Each number is 128 + 32 x the weight over its row's rms, rounded and kept within 0 to 255. Layers, rows and columns count from 0. The size above them is the row's rms in percent of the matrix's.

# layer 7 attention key, 64x512, rms 0.0665, rows 0-53, columns 384-511
size [ 80  72  74  87  65  78  75 102  89  79  98 103 114 108 103 110 112 115  71  75  73  78  95  79 110  83  92 102 105 105 101 119 106 110  99 103 105 103 114 117 117 103 106 102 101 106  98 102  97 103 107 110 112  97]
[[ 89  84 198 129 138 144 150 115 176 149 128 160  92 126 181 142 111 140 130 119 182 137 145 166  78 139 148 158 142 120 143  99 178 141 137 147 161 115 143 129  82  85 175 115 117 100 160  79  94 116  98 121 186 121 102 142  77 145 109 130  79 106  80  98  89 186 146 137 119 123 134  91 116 127 154 165  67 121 149 137 179  96 135 127 171 103 103 171 104 142 104  97 105 158 134  91 113  94 144 114 125  68 158 125 168 165 108 153 142 111  88 100  78  92  69  44 176 139 185  90 114 108  92 130 186 138 143 115]
 [125  85 159  97 118 147 117  98 148 136 119 138 119 107 202 104 143 144 112 133 154 106 145 158  95 157 160 192 115 128 125  87 180 123 142 141 134 117 147 171  66 135 152  96 112 146 121 137 133  97 115 118 106 124 153 124 103 160 110 146  97 164 100 127 138 171 103 174  99 140 134  94 171  99 144 158  82 152 172  89 149  89 119 104 153 150 141 149 116 118 148  84  96 131 122 151  96  86 156  77  98 130 119 135 146 116 122 140 113 125  80 120 132  33  96  32 115 108 139 173 108 119 155 173 156 166 117 112]
 [123 143  73 115 103  89 134 177 151 109 165 153 128 113 153 148 128  81 113  98 135 129 100  88 146 130 116  82 118 106 127 153 124  99 106 111 128 127  77  94 171 115 122 173 119 135  73 120 109 107 103 109  94 137 167 123 165 116 127 131 132  97 144 131 107  89 124  63  69  57 146 194 132 191 106  72 149 110 130 186 123  94  79 160 125 119  93  57 122 137 147 166 151  92  97 125 153 170 156 163 120 167 102 131 136 143 129  92 110 130 120 140  62 166 173 148 121 150 134  55 133 141  71 139 121 105 102 183]
 [148 104 141  86 164 104 119 108  83 115 123 127  94 152 173 181 142 137 100 114  87 146 143 104 142 130 130 123 131 135  99  92 120  87 170 155 159 157 153  89 119 144 130 170 152 140 101 130  84  70 173 144 151 154 129 104 157  83 116  99 156 156 126  87 180  89 154 146 121 117 116 111 131 124 171  81 169 143 121 141 124 116 151 173 134 142 103  83 114 123  77 121 143  79  97 121 127 106 143 127 126 166 144 153 103 107 151 143 153 141 113 164 168 141  78 103  49  83  94 174  98 135 173 126 149 102  75 142]
 [125 193 134 118 128  98 124 193 193 148 120 109 154 161  90 140  68 112 143 136 139 185  66 147 186 155  96  54 174 153  84 141 143 133 101 146 141 124  76 122 131 162 179 105  84 196 116 155 111 109 137 111 125 144  84  87 113 126 114 122 141 177  80 163 141 162  90 156 167 154 137 134 108  65 107 125 120 134 177 170 109 195 176  76 116 158 153 133 169 114 137 169 160 153 126 118 108 153 132 105  73  96 132 141 100 131 119 145 221  75 145 130 141 109 140 166  69 141 126 149 128 118 104 112 114 154 162 138]
 [ 93 198 165 158 166 138 187 180 142  86 200 131  95 130  81 172 122 122 177 127 124 147 163 143 117 121 126 124 149 139 103 146 112 170  72 109 153 119 122 172 127 151 143  66 117 123  76 164 123 124  89 136  78  87 103 126 173 141 123 139  78 200  98 156 134 105  96 135 131 176 118 106 110 126 129 115 141 129 134 144  44 149 175 123 136 163 150 141 166 123 112  86 174  79 137 106 130 198 106 121 111 145 123 182 119  92 172  78 182  87 143 140  79 113 160 160 103 163  46 126 169 153 111 100 127 138 101 130]
 [159 130 131 169 131  79 139 210 133  89 161  87 146 132  78 143 118 109 153 124 117 142 132 160 128 190 115  90 156 169  81 171 102 164  47 122 133  97 161 130 119 165 211 114 135 157 119 123 133 127 120 111  79 158 102 106 131 142 103  99 131 153 116 145  97 113 139 105 147 139 146 122 129 116  59  80 119 151 128 153 121 146 138  71 170 141 102 158 163  81 151 131 166  83  99 122 169 169 127  81  87 130 157 133 112 140 154 141 155 120 113 134 123 165 124 166  72  69 105 129 157 114 120  86 131 169 203 135]
 [ 81 141 113 100 137 128  91  99 133 152 103 134 113 115 144 150 120 143  98 143 114  82 114  85 158  86 127 166 118  89 154  88 146 119 184 111  80 156  65 112 155 139  64 125 117  67 130 119 100 133 134 116 129 149 124 125 117 110 157 148  87  84 113 116 110 151 165 147 114 123 107  96 165 117 180 149 157 123 194 104 128  92 119 229 135 127 147  97  81 113  78 111 152 172 142 155 136  96 132 158 160 143 156 143 104 146  78 187 158 153 116  97 145 111  89  56 150 193 104 146  80 152 162 132  95  86 146 122]
 [125 141 115 163 111 133 113 146 105  78 122 102 139 107  85  98  90 133 114 131 106 138 118 135 147 147 124 112 128 119  89  92  75 141 139  76 161 130 139 135 147 145 126 120  77 131 178 151 128 117 108  91  91 149 127 139 129 120 146  90 150  70 163 109 116 170 144 121  68 160 101 141 104 137 105 124 195 202 118 130 145 115 150  91 159 104  86 136  86  83 122  72 142 182 126 184 185 127  98  69  36 158 112 109  97 111  97  70 158 173 107  99 155 137  97 124 142 145 156 104  82 116 174  82 151  86 126 154]
 [144  80 148 117 145 182 167 123 146 119 150 138 121 159 125 176 128  98 170 142  71 112 114 127 159 145 125 119 130 128 113 161 105 150 122  61 105 118 132 137 138 125 162 112 129 154 172 157 131  72 118 122 129  81 119 156 128  79  85 148  95 155 128 102 123 123  83 113 119 159  95  99 149  93  81 137 204 234 133 123 116 153 136  94 157 115 124  88 187 134 103 101 151 128 114 141 163 124 102  94  84  79 130 162  76 193  80 123 196 108 131 144 130  60 129 174 133 143 114 209 132  75  97  79 110 132  80 109]
 [ 89 164 129 142  97 120 114  97 137 154 101 152  98 114 144 120 146 153 113 168 122 131 110  86 135 110 113 134 119  76 164 158 175 138 149 100 128 118  39 146 137 125  81 194 110 112  88 163 125 135 113 136 141 148 136 176 130  82 200 129 122  56 125 130 168 175 158 152  85 136 123 129 215 151 146 113 104  57 194  95 145 134  46 130  93 113 132 155 102 105  96 162 103 177 113 107 170 117 130 169 182 135 101 165 166  90 163 231 101 133 129 124 130 132 121 112 150 135  88 123 164 189 117 153  94 115  71 162]
 [194 127 121 167 178 121 116 136 128 118  79 119 170 177 180 154  55 186 138 107 110 117 121 107 131 134 106 106 145 149 119 144 134  91 143 206 147 134 135 164 174  96 166  99 114 128 176 157 157 171 126 172  97  59 139 174 121 210 130 126 166 105 127 106 166 156  87 107 161 115 151 144  95  88  88 184  79 104 109 132 135 153 147 134 126 117 138 138 136  66 134  62  94 130 114  96 109 105 112 129 106 130 121 105  85 117 153 102 178 170 124 142 138  91  95 137 177 114 138  95  91 141 157 142 169 110 169 154]
 [ 65 141  41 102  87 128 112  85 121 142  98 117 140 113 117 113 135 149 101 127 136 109 133 168 131 103 120 160  93 165 112 120 118 136 113 151  51  48  65 103 170 155 121 118 147 111 151 119 163 121 146 124 125 135 109 132 181 176 145 111 146 139 131 171 114 116 155 153 122  54 136 186  99 127 109  75 148 165 101 129 140 112 139 135 116 153 144 133 134  78 126 198 130 138 114 170 142  68 164 108 127 167 142  89 176 160 155 169  99 145 106 130 132 152 105  89 149 100 174 186  98 120 142 147 133 167 138 147]
 [117 143 144  96 133 113 124 141 144 196 104 132 177 125 140  93 116 129  74 109 175  99 141 114 118 136  94  78 137 157  96 101 135 126  52 110  59 111 112  78  71 112 119 150  91 214 138 125 161 115 153 132 111 114 120 101 172 105  99 127 159 123 125 111  92 113  74  63 151 148 100 163  87  79 177 149 163 163 103 140 123 154 169 116 121 147 130 116 122 141 108 122 126 126 131 131 141  81 103 113 177 109 105  70  84 160 103 122 197 146 146 157 132  92 108 134 182 109 174 163 122 135  98  93 147 122 110 153]
 [116  80 133 157 156 136 137  80 169 129 124  95 125 151  99 139  91  84 142 119 111  82 189 109 118  99 111 104 139 151 136 148 134  98  76 156  84 114 128 104 176  92 118  97  85 154 150 169 147 171 143 138 110  70 106 139 140 105 138 139  98 124 153 134  94  75 119 137 124 115 112 185 145 144 127 141  54 161 140 152  83 108  98 150 102  91 104 165  99  86  81 110 119 134 149 150 146 101  80 116  79 175 145  88  89 193 146 104 112 153 135 112  97 135 159 142 114  86 117  83 113 131 152 116 150 133  98 164]
 [130 135 133 162 109 126 145 142 131  98 124 139 167 128 111 164  67 111 117 174 113 126 102 121 153 122 140  82  91 147 122 114 163 127 162 173 111  83 203 153 157  98 157  85 140 133 104 151 176  97 108  94 154 119  98 107 109 129  80 162 124 116 109 179  94 151 156 147  72  94 140 147 171 197 164 134 135 174 191 129 100 151 170 142 130 109 161 142 171 133 136 172 161  87 145 101 135  93 140 108 100 137 198 126 180 124 161 145 119  76 116 123 154  88 145 113  84 160  91 179 133 145 147 159  50 193 128 173]
 [150 110 110 149 121 128  92 125 136 128 177  90 161 121  68 136 106 128 105  86 146 158 234 111 114  96 158 124 117 165 143 108 112 147 163 170 124 113 111 131 181 163  82 137 139 102 108 122 123 156 151 119  37  81  94 131 142 146 120 143  67 130 131 125 111 110 118 118  20 118 153 110 139 152 169 188 149 178 118 165  90 160 104 196 163 196 100 151  86 135  87 208  90 124 149  92 146  86 144 132 123  72 122 169 136 144 134 143 127 103 148  95  51 149  72  85 140 148 144  47 103  92 136 142 132 107 146 156]
 [135 103 112 184 170  82  99 114 137  76 162 151 170 117 109 129 117  66 144 134 128 167 183 165 142  96 107 149 111 131 137 143 204 150 124 180  78  82  85 200 117  92 158 140 138 129 114 117  83 102 145 141 107 113  83 117  69 129 106 134 115 190  87 150 116 213 131 146 140 166 142 113 101 137 135 158  88 104 114 170 114 132 100 125 143 158  93 134 102 118 101 158 128 108 171  87 107 124 131  87 101 108 136 143 107 150 124 106 223  83 108  89 139 103  88 202 156 126 154 109 195 138 129  91 208 118 157 143]
 [ 97 182  93 105 117 139 174 144 130 152 117 120 142 113 178  83 158 131 173 139  89 139 121  98 124 132 110 138 136 145 143 110  90  99 126  85 169 148 161 161 130 125  68 229  85 119  98 141 157 114 108 119 152 103 170 131  74 126  90  98 109 145 155 159 136  79 104 130  94 158 134  74 144 135  72 137  99 101 130 122 159 107  68 126 165 107 138 130 122 139 117  74 104 174 111 141 125  68 124 134 133 138 174  89 123 113 128 113  94 120 103 151  96 123 131 103 128 149 138 153 148 127 128 162 153 116  88 163]
 [121 137 152 181 151 161 167 146 130 115 150 138 138 164 109 116 153 122 131 100 168 146  82 172 182 155 144 127 134 107 163 177  88 144 131 110 113 102 111 108 207 150 164 144 140 139  86 150 185 156  62 115 134 144 177 116 159 141 110 143 136 110 199 174 110 146 121 124 154 114 135 154 131 137  85 114 140 118 129 148 161 143 115  90  80 177 104  79 162 141 180 110 116  87 120  89 127 227 125  94 146 113  94 180 208 127 120  96  99 120 150 105  96 139 207 181 135 116 125 112 189 107  84 104  91 197 102  84]
 [127  82  77 144 133 149 147 127 161 135 187 146  83 135 121 162 103  86 124 126 114 137 193 143  99 161 120 120 165 160 147 155 101 163 144 146 128 125 142 145 122 122 171 121 115 174 127 104 144 141  84 135 112 125 114 126 171 159 102 157 123  67 168  98 109  61 161 107 155  90 118 167 183 193 110  56 134 101  97 112 115 109 149  94 110 126 144  78 146 162 131 104 125  53 149 126 117 233  96 100 152 124  99 141 129  59 116 108 180  61 140 173  76 119 151 129 114  91 147  91 134 103  91 100 116 164 162  97]
 [118 147 235 121 135 107 112 190 112 142 152 127 178 138 108 198  37 140 195 157 142 163 100 180 165 107 105 105 138 136 101 148 147 109  99 170 183 123 163 102 130 110 152  85 124 194 155 103 119 104 152 127 147 115 105 124 140 189 124 140  86 145 168 142 157 147  88 143 207 160 134  62  86 117 120 152 106 126 153  86 150 126 145 154 134 185 151 135 127 134  99 126 135 123 161 122 122 163 131  69 115 134 216  92  91  99 118 156 197  91 117 163 124 110 124 154 113 162 151 115 107 143 117 107 122 144 159  77]
 [102  85 107 104 133 156 155 129 152 112 198 155 121 111 163 106 130 141 120 140 107 115 217 124 106  77 150 102 123 177  97 125 103  90 133 155 170 141 232 106 182 124 107  94 125 103 179 142 141  85 100 116 162 137  90 112 121 142  74 136 101 176 125  96  98  98  85  88  99 137 136 115  71 137  55 157 165 176 120 137  98 214 100 137 157 146 114  93 136 166 144  65 139 135 143 137  97 185 138 139 124 151 123 123 158 145 150 143  89 128 150 111 107 182 120 145 156 152 150 146 139 113 166 172 154 134 146  54]
 [141 145 130 120 130 132 180 145 114 140 135 106 150 104 140  91 120 116 190  96 143 170  94 117 219 164 102 152 159 140 145  88 131 171 104  88 146 184 114 100 161 158 186 156 127 159 158 114 134 103 164  97 155 146 127 110  77 123 136 121 103 174 157 144 133 127 136 143 179 106  99  94 120 115 162 108 178 135 148 181 108  86 185 129 137 151 130 108  96 109 116 104 130 136 148 130  97 118 148 124  78 103 175  93  81 141 137 119 148 147 126 124  87 105 135  45 123 151 101 112  95 142 152 102 107 138 156 144]
 [ 91 176 127  93 107 121 127 110 117 135  96  98 103  97 121 100 137 108 156 140 131 140 123 109 110 132 101 172 112 132 142  94  78 156 121  97 134 179 118  67 142 161  99 148 123  68 153  75  53 102 181 108 132 174 156 135  98 113 159 108 158  94 127 101  99 124 158 160 126 101  95 111 153 148 179 102 129 108 120 164 128  93 113 171 123 122 111 133  41 155 143 139 127 125 115 160 122  61 123 133 135 130 120  83 116 133 125 157 119 127 126 100 127 139  98  54 140 117 110  68  76 171 158 137 130 106 162 167]
 [109 108 123 119 153 151  71  83 198 123 136  97  91 100  98 105 124 129 160 162 137 135 125  79 112  97 119 132  61 128 185 103 143 175 215 146 121 143 105 133 101  95 113 167 185  94 121 136  34 112  97  88 115 127 131 121 139 106 152 159 112 139  96 136 121 164 126  83  59 114 152 172 142 146 146 184  83 138 207 139 111  93 104 122 119 124 138 133 106 102 126 101  89 177  90 144 116  76 148 169 155 135 150 178 177 113 136 151 162 165 145  56 134 101 140 114 122 131 141 152 181 120  76 105 115  74  83 161]
 [105 131 169 120 138 107 111 198 164 105 136 117 135 120 122 118  90  97 133 154 155 105 150 113 119  96  99  83 160 104 156 108 196 209 157  90 147 153  92 111 143  87 145 119 170 150 118 147 100  91 193 101  85  98 138 111 123 110 164 128 110 162 107 137 128 123 164 110 109 113 139  87 141 161 154  98  96 141 114 166  58 119 157 123 104 141 111 118 149 120 113 180 145 106  98 126 125 106 118 134 166  90  97 175 174 116 162 184 121 139 155 131 144  98 198 149 118 150  79  88 106  82  94  97  28 150 139 125]
 [115 136 115 105 110  86 102  55 111 108 120 163 111 109  92 141  77 131 155  76 131  64 123 121 141 100 110 150 141 115 193  65 120 116 206 100  96 167 132 170 172 142 145  73 125 169 239 128  54 104 104 137 109 177 171 154  60 119 158 145 140 132 126 137  98 113 129 122 150 119 116  80 171 119 142  96  64 132 164 113 193 105 116 113 112  71 120 149  82 120  95  72 139 127 151 130 122  97 150 196 128 129 192 100 122 170 117 117 152 101 108 152 160 178  69 117 133 152 118 113 136  92 137 119 136 113  67 106]
 [ 63 132  82 112 105  94 159 141 160 143 167 103 109 104 111 128 139 119 112  60 186 138 152 129  98 153 133 139  99 134 224  84 108  96 147 129 111 187 151 127 134  74 138 172 146 178 103 140 127  98 122  84 104 143 133 119 148 122 121  85  94 126 181 154  80 138 143 149 141 131 139  72 164 130 127 154  93  81 178 162 112 141  28  42  85 117 102 127  48 159 146 101 123 144 132  89 122 184 140 160 138 152 105 141 116 144 149 115  84 154 135 114  86  94 102  98 132 129 117  89 175 136  98 136 133 135 160 123]
 [ 67 180 108  59 102 146 155 116 140  88 158 149 141 121 143  19 115 137 134 145 128 139 218  35 174  96 185 158 113 102 161 110 140 157 103 120 134  99 129 120 120 170 107 127 144  79  94 104 117  84  75 126 117 151 160 155  65 109  99 102 109 154  83 161  76 110 193 125 148 164 105  65  96 149 106 114 119  88 123 150 183 150  86 157 103  69 128 109 139 189 139 164 118 109 178 126 118 122 171 147 165 122 116 152 182 145 143 174 108  85 129 129 156 146  78  74 174 181 139 153 195 102 170 145 115 165 111  88]
 [144 168  65 130  92  96 113 137 134 107 123 113 100  93 175 113 101 139 145 103 111  97 131  93 120  79 126 141 117 148 142  80  90 179 164  66  71 110 141 105 214 150 174  62 109 129 144 110 143 135  91 179  95 133 128 158 139 165 169 101 111 111 161  96 143 134 114 100 151  73 134  86 138 182 115 155  74 116 141  97 107 136 123 121 168 138 104 117  89  97 134 101 107  83 139 111 142 115 134 127 170 144 117  36 123 129 114 106 104 110 107 142 105 129 121 133 171 103 128  91 105  65 165 138 145  88 121 105]
 [ 87 121  89  91 106 174  97 161 186 109 144 132  86 164  90  74 151 109 178 151 116 154 146 123 144  81 130 152 120 149 156  88 145 136 150 105  88  95 106 139 133 126 131  91 160  98 124 154 100 126 102 131 189 117 133 166 176  31 110 130  88 142  90 165  73 122  89 181 134 152 163 133 161 104 167 115 140  99 149 116 118 136  83 148  93 116 147 131 183 155  99 168 143 136 121 157 148 134 165 119 112 122 121 149 190 173 113  94  79  87 144 102 162 161 119 111 131 139 168 177 138  77 132  86 145 109 119  68]
 [135  82 138 119 121 159 109 123 102 118  83 139  68 121 125 137  73 134 138 114  72 165  69 127 121 186 133 131 143 147 178 214 164 135 149 108 132 166  77 201 107 184 165  95 125 102 200 119 155  71 150 146 156 176 145 139  39 119 181 171  94 163 157 114 137 115 178 170 139 132 127 117 179 190 132 119 139  72 128  95 165 135 165 169 121  82 148 145 114 151 122  98 119 164 160 118 102 161 153 137 132 115 132 143 109 120 128 127  74 201  91 122 155  94 120 102 180 116 156 110 133 163  85 149 141 161 123 189]
 [106 158 112 141 116 192 122 138 148 137 144 131 134 167  84 161 137 145 136 150  71 150 128 159 175 125 140 132 137 138 154  67 153 127 192 147 111 138 137  95 174 183 194 123 141 116  80 105 135  94 141 104 154 144 123 125 110 149  59 163 136 122 112 126 134  96 102 151 150 226  85 105 116 165 119  70 112 133 193 164 149 144 163 200 118 100 167 112 125 161 146 144 154  95 125 131  94 141 132 140  82 166 153 115 114 119 131 136 157  64  78 141 107 119 135 136 135 135 138 145 136 114 144  84 135 103  85 137]
 [ 98 101 200 126  88 119 138 136 105 157 147 126 123 153  76 115 131 110 166 132 150 206 133 128 135 132 163 112  81 127 184  90 178 129 132  96 129 178  82 169  92 170 113 171 192  92 223 149 174  88 131 169 146 114 135 137  82 145 182 106 102 161 122 146 134 122 161 117 143 119 125 107 146 148 143  92 106 120 127 141 142  79 128 110  92 174 150  90 100 165  91 169 160 129 131 138 116 110 181 167 123 140 101 138 126 163 158 164 110  93 114 111 128 160 118 140 164 149 152 181 102 127 120 109 111 174 126 159]
 [138 133  89 144 157 120 118 187  84 105  96 132 108 157 108 108 210 116  97 133 125 168  94 133 131 140  92 154 122 147 113 166 116 119 107  66 117  97  45 179  79 152 134 166 157 144 182  81 136 181 153 129 150 181 142 143 113  71 143  95 137 138 119 129 108 149 110 127 133 103 114  86 105  63  66 140 152  92 138  75 102 163 169 144 100 114 131  92 132 126 109 178  96 115 121 153 190 125  79  74 132 110 162  80 187 129  98 106 120 155 137 111 143 143 138  77 179 120  67  77  67 124 120 138 133 126 140 116]
 [ 63 159  75 142 120  92  99 134  95  93 120 105  67 123  91 142 127 139  79 121 165  99 107 125 135  96 119  95 128  94 127 168 108 182 132 113 104 138 130  87 153 134 122 105 153 156 128 157  96 177 166 122 156 118 127 141 203 157 143  97  73 137 100 142 114 131 154 173 191 157 133  74 159 157 106 111 104 112 154 119 114 118  92 121  99 139 104 117  62 136 185 137 141 125 147 155 187 181  73 141 132 137  76 129  78 113 105  71  95 113 152 163 159 169 138  97 137  88 119 148 110 134 136  99  99 108 126 105]
 [150 125 194 165 123 118  99 171 135 133 123 146 117 165 108 120 135 126 105 112 163  98 105 138 103 137 132 147 175  99 110 118 149 137 203 137  75 157 115 153 115 165 159 143  93 106 141 140 105 111 151 104 138 108 184 165 173  83 168 150 110  91 121 118 155 195 124 109 181 140 102  96 123 162 174 136 126 109 100  87 175  29 155 105 154 113 131 178 182 154  81 140 160 137 114 167 109 109 128 132 174  95 143 125 105  84 120 109 119 130  99  96 157 149 135 144 154 141 120 181 103  99 104  60  89 164 127 130]
 [145 194 127 131 116 145 139 121 134 117 108 128 148 140  86 152 155 108 153 171 149 177 141 193 136 110 133 136 105 123 117  83 185 154 160  99 131  59 123 126 118 160 150 121 152 102 141 130 173 110 170 139 148 122 132 160 174  93  27 136  91 194  97 102 124 104 175 152  62 176 140 155 159 117  67  97 196 125 158 147 157 133 109 136 172 120 154  79 164 101 135 169 125  96 112 117 113 131 163 142 131 141  98  84 141 177 117 115 149 149 128  83 143 140 123 140 119 144  92 135 165 119 123 100 131 150 150 144]
 [120 137 115 132 105 111  58 143 117 143 110 127  86  76 131 181 129 150 101 133 161 100 184 145 142  84 135  94 139 116  96 107 130 125 178 167  84 154 116 125 130 148 137 101 133  38 145 123 147 145 147 160 152 108 138  99 177 169 130 130  69 107 152 136 116 101 110 142 179 153 127 152 123 149 144 105  14 161 177 106 108 105 137 134 143 127 157 143 174 121 146 186 133  94 161 154 171 126 130 162 187 134 162  97 117 131 109 129 172 126 113 188 104 140 112 103 122 136 144 128 102 140  99 137 106 128  97 138]
 [137 137  83 147  75 129 101  82  87 155 109 127 128 119 112 140  84 166  79 136 144  76 185 150 185 108 134 121 152 135 196 110 105 160 139 122 127 156  62 117 144 116 115 116  78  74 135  91 180 161 127 130 155 151 158 150 149 102 168 110 180  42  87 118 117 122 181 159  94 119 116 125 171 166 131 157  88 143 221 112 130  88 126  97  83  96 153 119  46 159 100 102  75 128 155  93 137 196 138 111 138 164  88 132 127 146  99 136  97 172 118 157 121 161 105 137 181 144 120  83 144 148 107 133  80 145 186 124]
 [162 137 144 103 107 126 105 138  80  98 128  99 128 128 101 117 168 101  66  97 164 113 149 133 113 124  96 134 129 151 168 124 123 128 169 193 153 152 133 171 129 134 153 185 147 116 158 128 192 113 135 126 193 178  98 140  88 131 141 114 106 108 152  94 124  68 143 100 187 200 133 119 142 127 115   0  81  86 110 146 200 118 117 121 147 142 123 103 100 159 145 206 166  68 135 147  97 143 122 160  76 162 124 100 125 124 109 172  82 128 125 149 126 161  85 113 158 148 149 123  72 145  84 121 153 107 210 125]
 [108 156 140 117 119 125 168 160 165 121 119 113 186  96 109 110 112 141 182  95 146 159 100 158 133 147 175 189 182 101 173 177 150 142 131 150 195 131 118 104 133 126 147 105 102 125  82 112 113  90 120  88  90  74 113  86 102 136 137 110  74 171  95 126 101 127 115 139  92 114 107 159 164  74 118 110 142 101  85 136 148 155  82 111  99 162  99 102  98 147 131 186 105 135 142 102  82 125 168 133 103 168 137 139 155 109 196 175 157 157 133 102  97 175 155 131 120 113 137  88 138 135 147 130  49 114 114 173]
 [167 160 122 126 129  76 116  62 166 120 120 142 133 162  86 104 131 127  79 102 141 105 188 150 145  92 156 122  92 188 152 116 143 157 143 169 147 128 136 134 144 172 147 144 100 121  82 119 174  93  81 163  95 127  87 124  95 189 116 143  74 143 142 139  40 141 144  97 143  81 137 153  72 186 148 124 127 111 203 172 131 142 134 207 160 168 195  94 128 152  83 148 163 116 100  84  63 131 192 154 135 165 144 126 175 180 122 186 160 115 105 110 117 117 142 177  90 110 124 138 170 115 147 114 168 205 112 111]
 [149 124 101 113 102 110 105  99 131 130 140 124 193 117  93 160 135 154 139 113  90 170 114 140 132 101 136 157 116 101  99 130 157 113 136 105 123 108  87 184 144 160  76 114 108 142 115 153 106 166 140 132 107 140  92 176 155 130 127 164 116 136 172 115 102 105  85 122 139 138 118 144 108 136 111 122  98  82 117 127  85  98 142 156 103  92 128 100 127 106 121 168 108 142 156 157 121 122 108 178  72  43 128 130  94  83 111 110 149 123 103  89 131 131 151  90 143  74 140 125 125 173 131 163  73  62 122 160]
 [172 110 151  93 109  94 124 144  96 124 113 104  71 108 187  91 113 154 118  95 156 131 125 108  74 137 119 209 149  82 186 127  31 145  90 131 147 129 135  93 114  41 160 119 120 133 134 118  91 164 140 142 150 141 121  96 150 149 156 141 171 106 147  92 167 157  82 101 154 184 150  95 121 117 141  97 144 127  95 102 164 122 124 122  94 150  88 169  50 123 144 164 118 142 168 120 135 166  99 130 111 167 120 108 105 134 127 127 145 191 156 145 161 132 134 106 100 188 119  86  82 123 136 145  99 143 157 158]
 [ 88 107 126 113 135 173 154 149 115 202  94 138  88 160 136 165 111 152 117 157 141 132 107 150 141 149 179 169 140 116 113  88 137 145 140 110 154 140 157 136 147 147 176  87 173 110 214 122 134 148  99 132 144 110 115 128 198 198 125 146 129 154 149 114 106 162 138 186 133 134 157  81 134 133  92 122 198 121 191  56 152  83 182  84 119  94 144 156 122 139 175  95 138  95 158 103 132 122 123  85 158 166 174 122 127 108 111 171 171  98 123 103 113 177  88  49 173 181 127 134 136 146 133 140 103 158 108  66]
 [103 121 206 154  88 146 159 126 112 112 132 128 108 143 144 129 125 127 111 202 150 124  97 217 153  94 100 119 144 107 109 143 104 122 166 148 103 172 151 134 123  77 126 127 165 166 155 148 116 133 172 145 159 123 169 134 128 156  70 103 147 154 132 140 122 156 176 124  66  96 140 129 107 125 116 138 149 124 169 114 137 117  90 126 122 111 124 113 148 144 107 160  70 156 131 166 134 174 131 149 136 171 111 171 149  79 110  91 114 135 133 134 157 129 145 135  93 131 140 145  86 140 115 168 103 146  79  49]
 [142 169 135 112 121 155 146 184 140  82 167 147 124  98  99 131 119 122 119 134 178 104 144 115  92 137 151 164 150 163 150 105 116 160 154  84 134 135  95  99 148 138 151 107 147 141 113 114 113 183 109 119 160  88 105 125 123 186 128 105 116 142 165 116 145  75 124 119 149 128 107 128 100 176 121 162 144 108 143 100 109 166 120 121 122 104 176  87 170 116  97 188 133 136 130 155 146 158 114 119  98 102 109 128 138 105 115  85 114  64 120 124 122 125 144 122  86 197 141 107 124 120 135 120 124 152 155 150]
 [119  75 165 161 114 145 123 154  89 141 150 127 143 132 125 139 168  80 125  75  77 129 137 161 110 139  75 117 146  87 125 155 165 125 181 153 119 136 143 157 130 128 121 143 119  58  82 133 105  96 119 103 116 117 127 128 123  91 144 140 125 100 130 124 201 162 141  67  57 106 117 197  70 120 174 121 148  96  72 109 147 117 197 117 155 120 132 167 130 169 102 170  94  93 109 129 113  96 134 120 139 100 144 116 131 160 131 128 128 168 167 148 107 172 128 144 159 170 126 110  80 142  92 136 131 139 107 172]
 [131 191  92  88 140 113 228 118 106 103  84 136 150 128 101 130 117 164 115 126 152 161 106 125 162 145 143 161 154 132 132  63 152 162 142 135 111 138 107  67 116  91 120 129 196 110 117 124 154 126 186  80 155 166 147  85 131  82  96 109 129  86 143  77 130 112 140 164  96  95  85 150 143  98  94 104 115 169  93 134 126 157  90 167 114 190 133 150 117  83 151 198 166  87 127 101 105 148 164 171 174 106 162 162 112 151 162 123 139 143 115  93 189 149 108 104 129 136 112  71 125 123 103 134  88 156 214 147]
 [153 147 136 128 115  89  77 138 138  83 113 130 128 146 118 126  81 145  31 130 111  42 142 140 132 131 109 168 152 162 105  98 124 141 134 167 110 145 102 123 177  91 166  83 137 123  84 155 125 166 113  89 133 136 123 162 132 186 112 127 114 172 153 122  97 135 147 118 114 147 147 110 108 162 119 119  96 195 165  96  92 101 165 109 189 139 109 129 143  89 127 162  97 124 110 120 111 107 131 124  97 123 113  80 138 124 131 108 191 116 153 111 146 106 149 102 119 166 104 106 127 185  98  96 139 137 155 149]
 [131 148 129 165 111 149 114 132 119 126 128 118 153 109 155 100  96 139 123 170 126 149  67 115 123 176 109 173 110 177 129 179 158  80  84 181 120 145 201 138 117 118 174  95 139  91 136 141 114 138  96 163  87 167 143  55 101 165 109 120 142 102 117  76  91 211 152 125 135 157 161 106 132  70  98 158 131 139 109 155 112 146 150  87 153 106 114 139 124 100 141  86  97 104 120  52 150 139 118  68 154 144 114 111 150 100 121 131 148 174 113 123 100 119 106 100 176 126  92 114 138 125 173 130 140 121  73 140]
 [ 80 144 120 183 122 102 106 123 161 100 100 154  69 136  99 132 117  95 165  73 128 148  80 168 122 130 155 173 126 123 165 134 110 150 184 153 122 112  38 164 136 139 174 121 163  81 185 164 111 137 104 111 176  70 138 198 128 183  93 132 148 181 162 132 124 160 164 111 120 241 185 115 161 154 128 133 161 168 111 144 127 119  91  84 117 105 125 117 154 157 130 160 150 121  99 135 171  99 122 160 121 106  98  86  91 116 151  70 157 100 146 153 150 130 137 137 154 112  94 145 196 142 105 153 118  92 156  75]]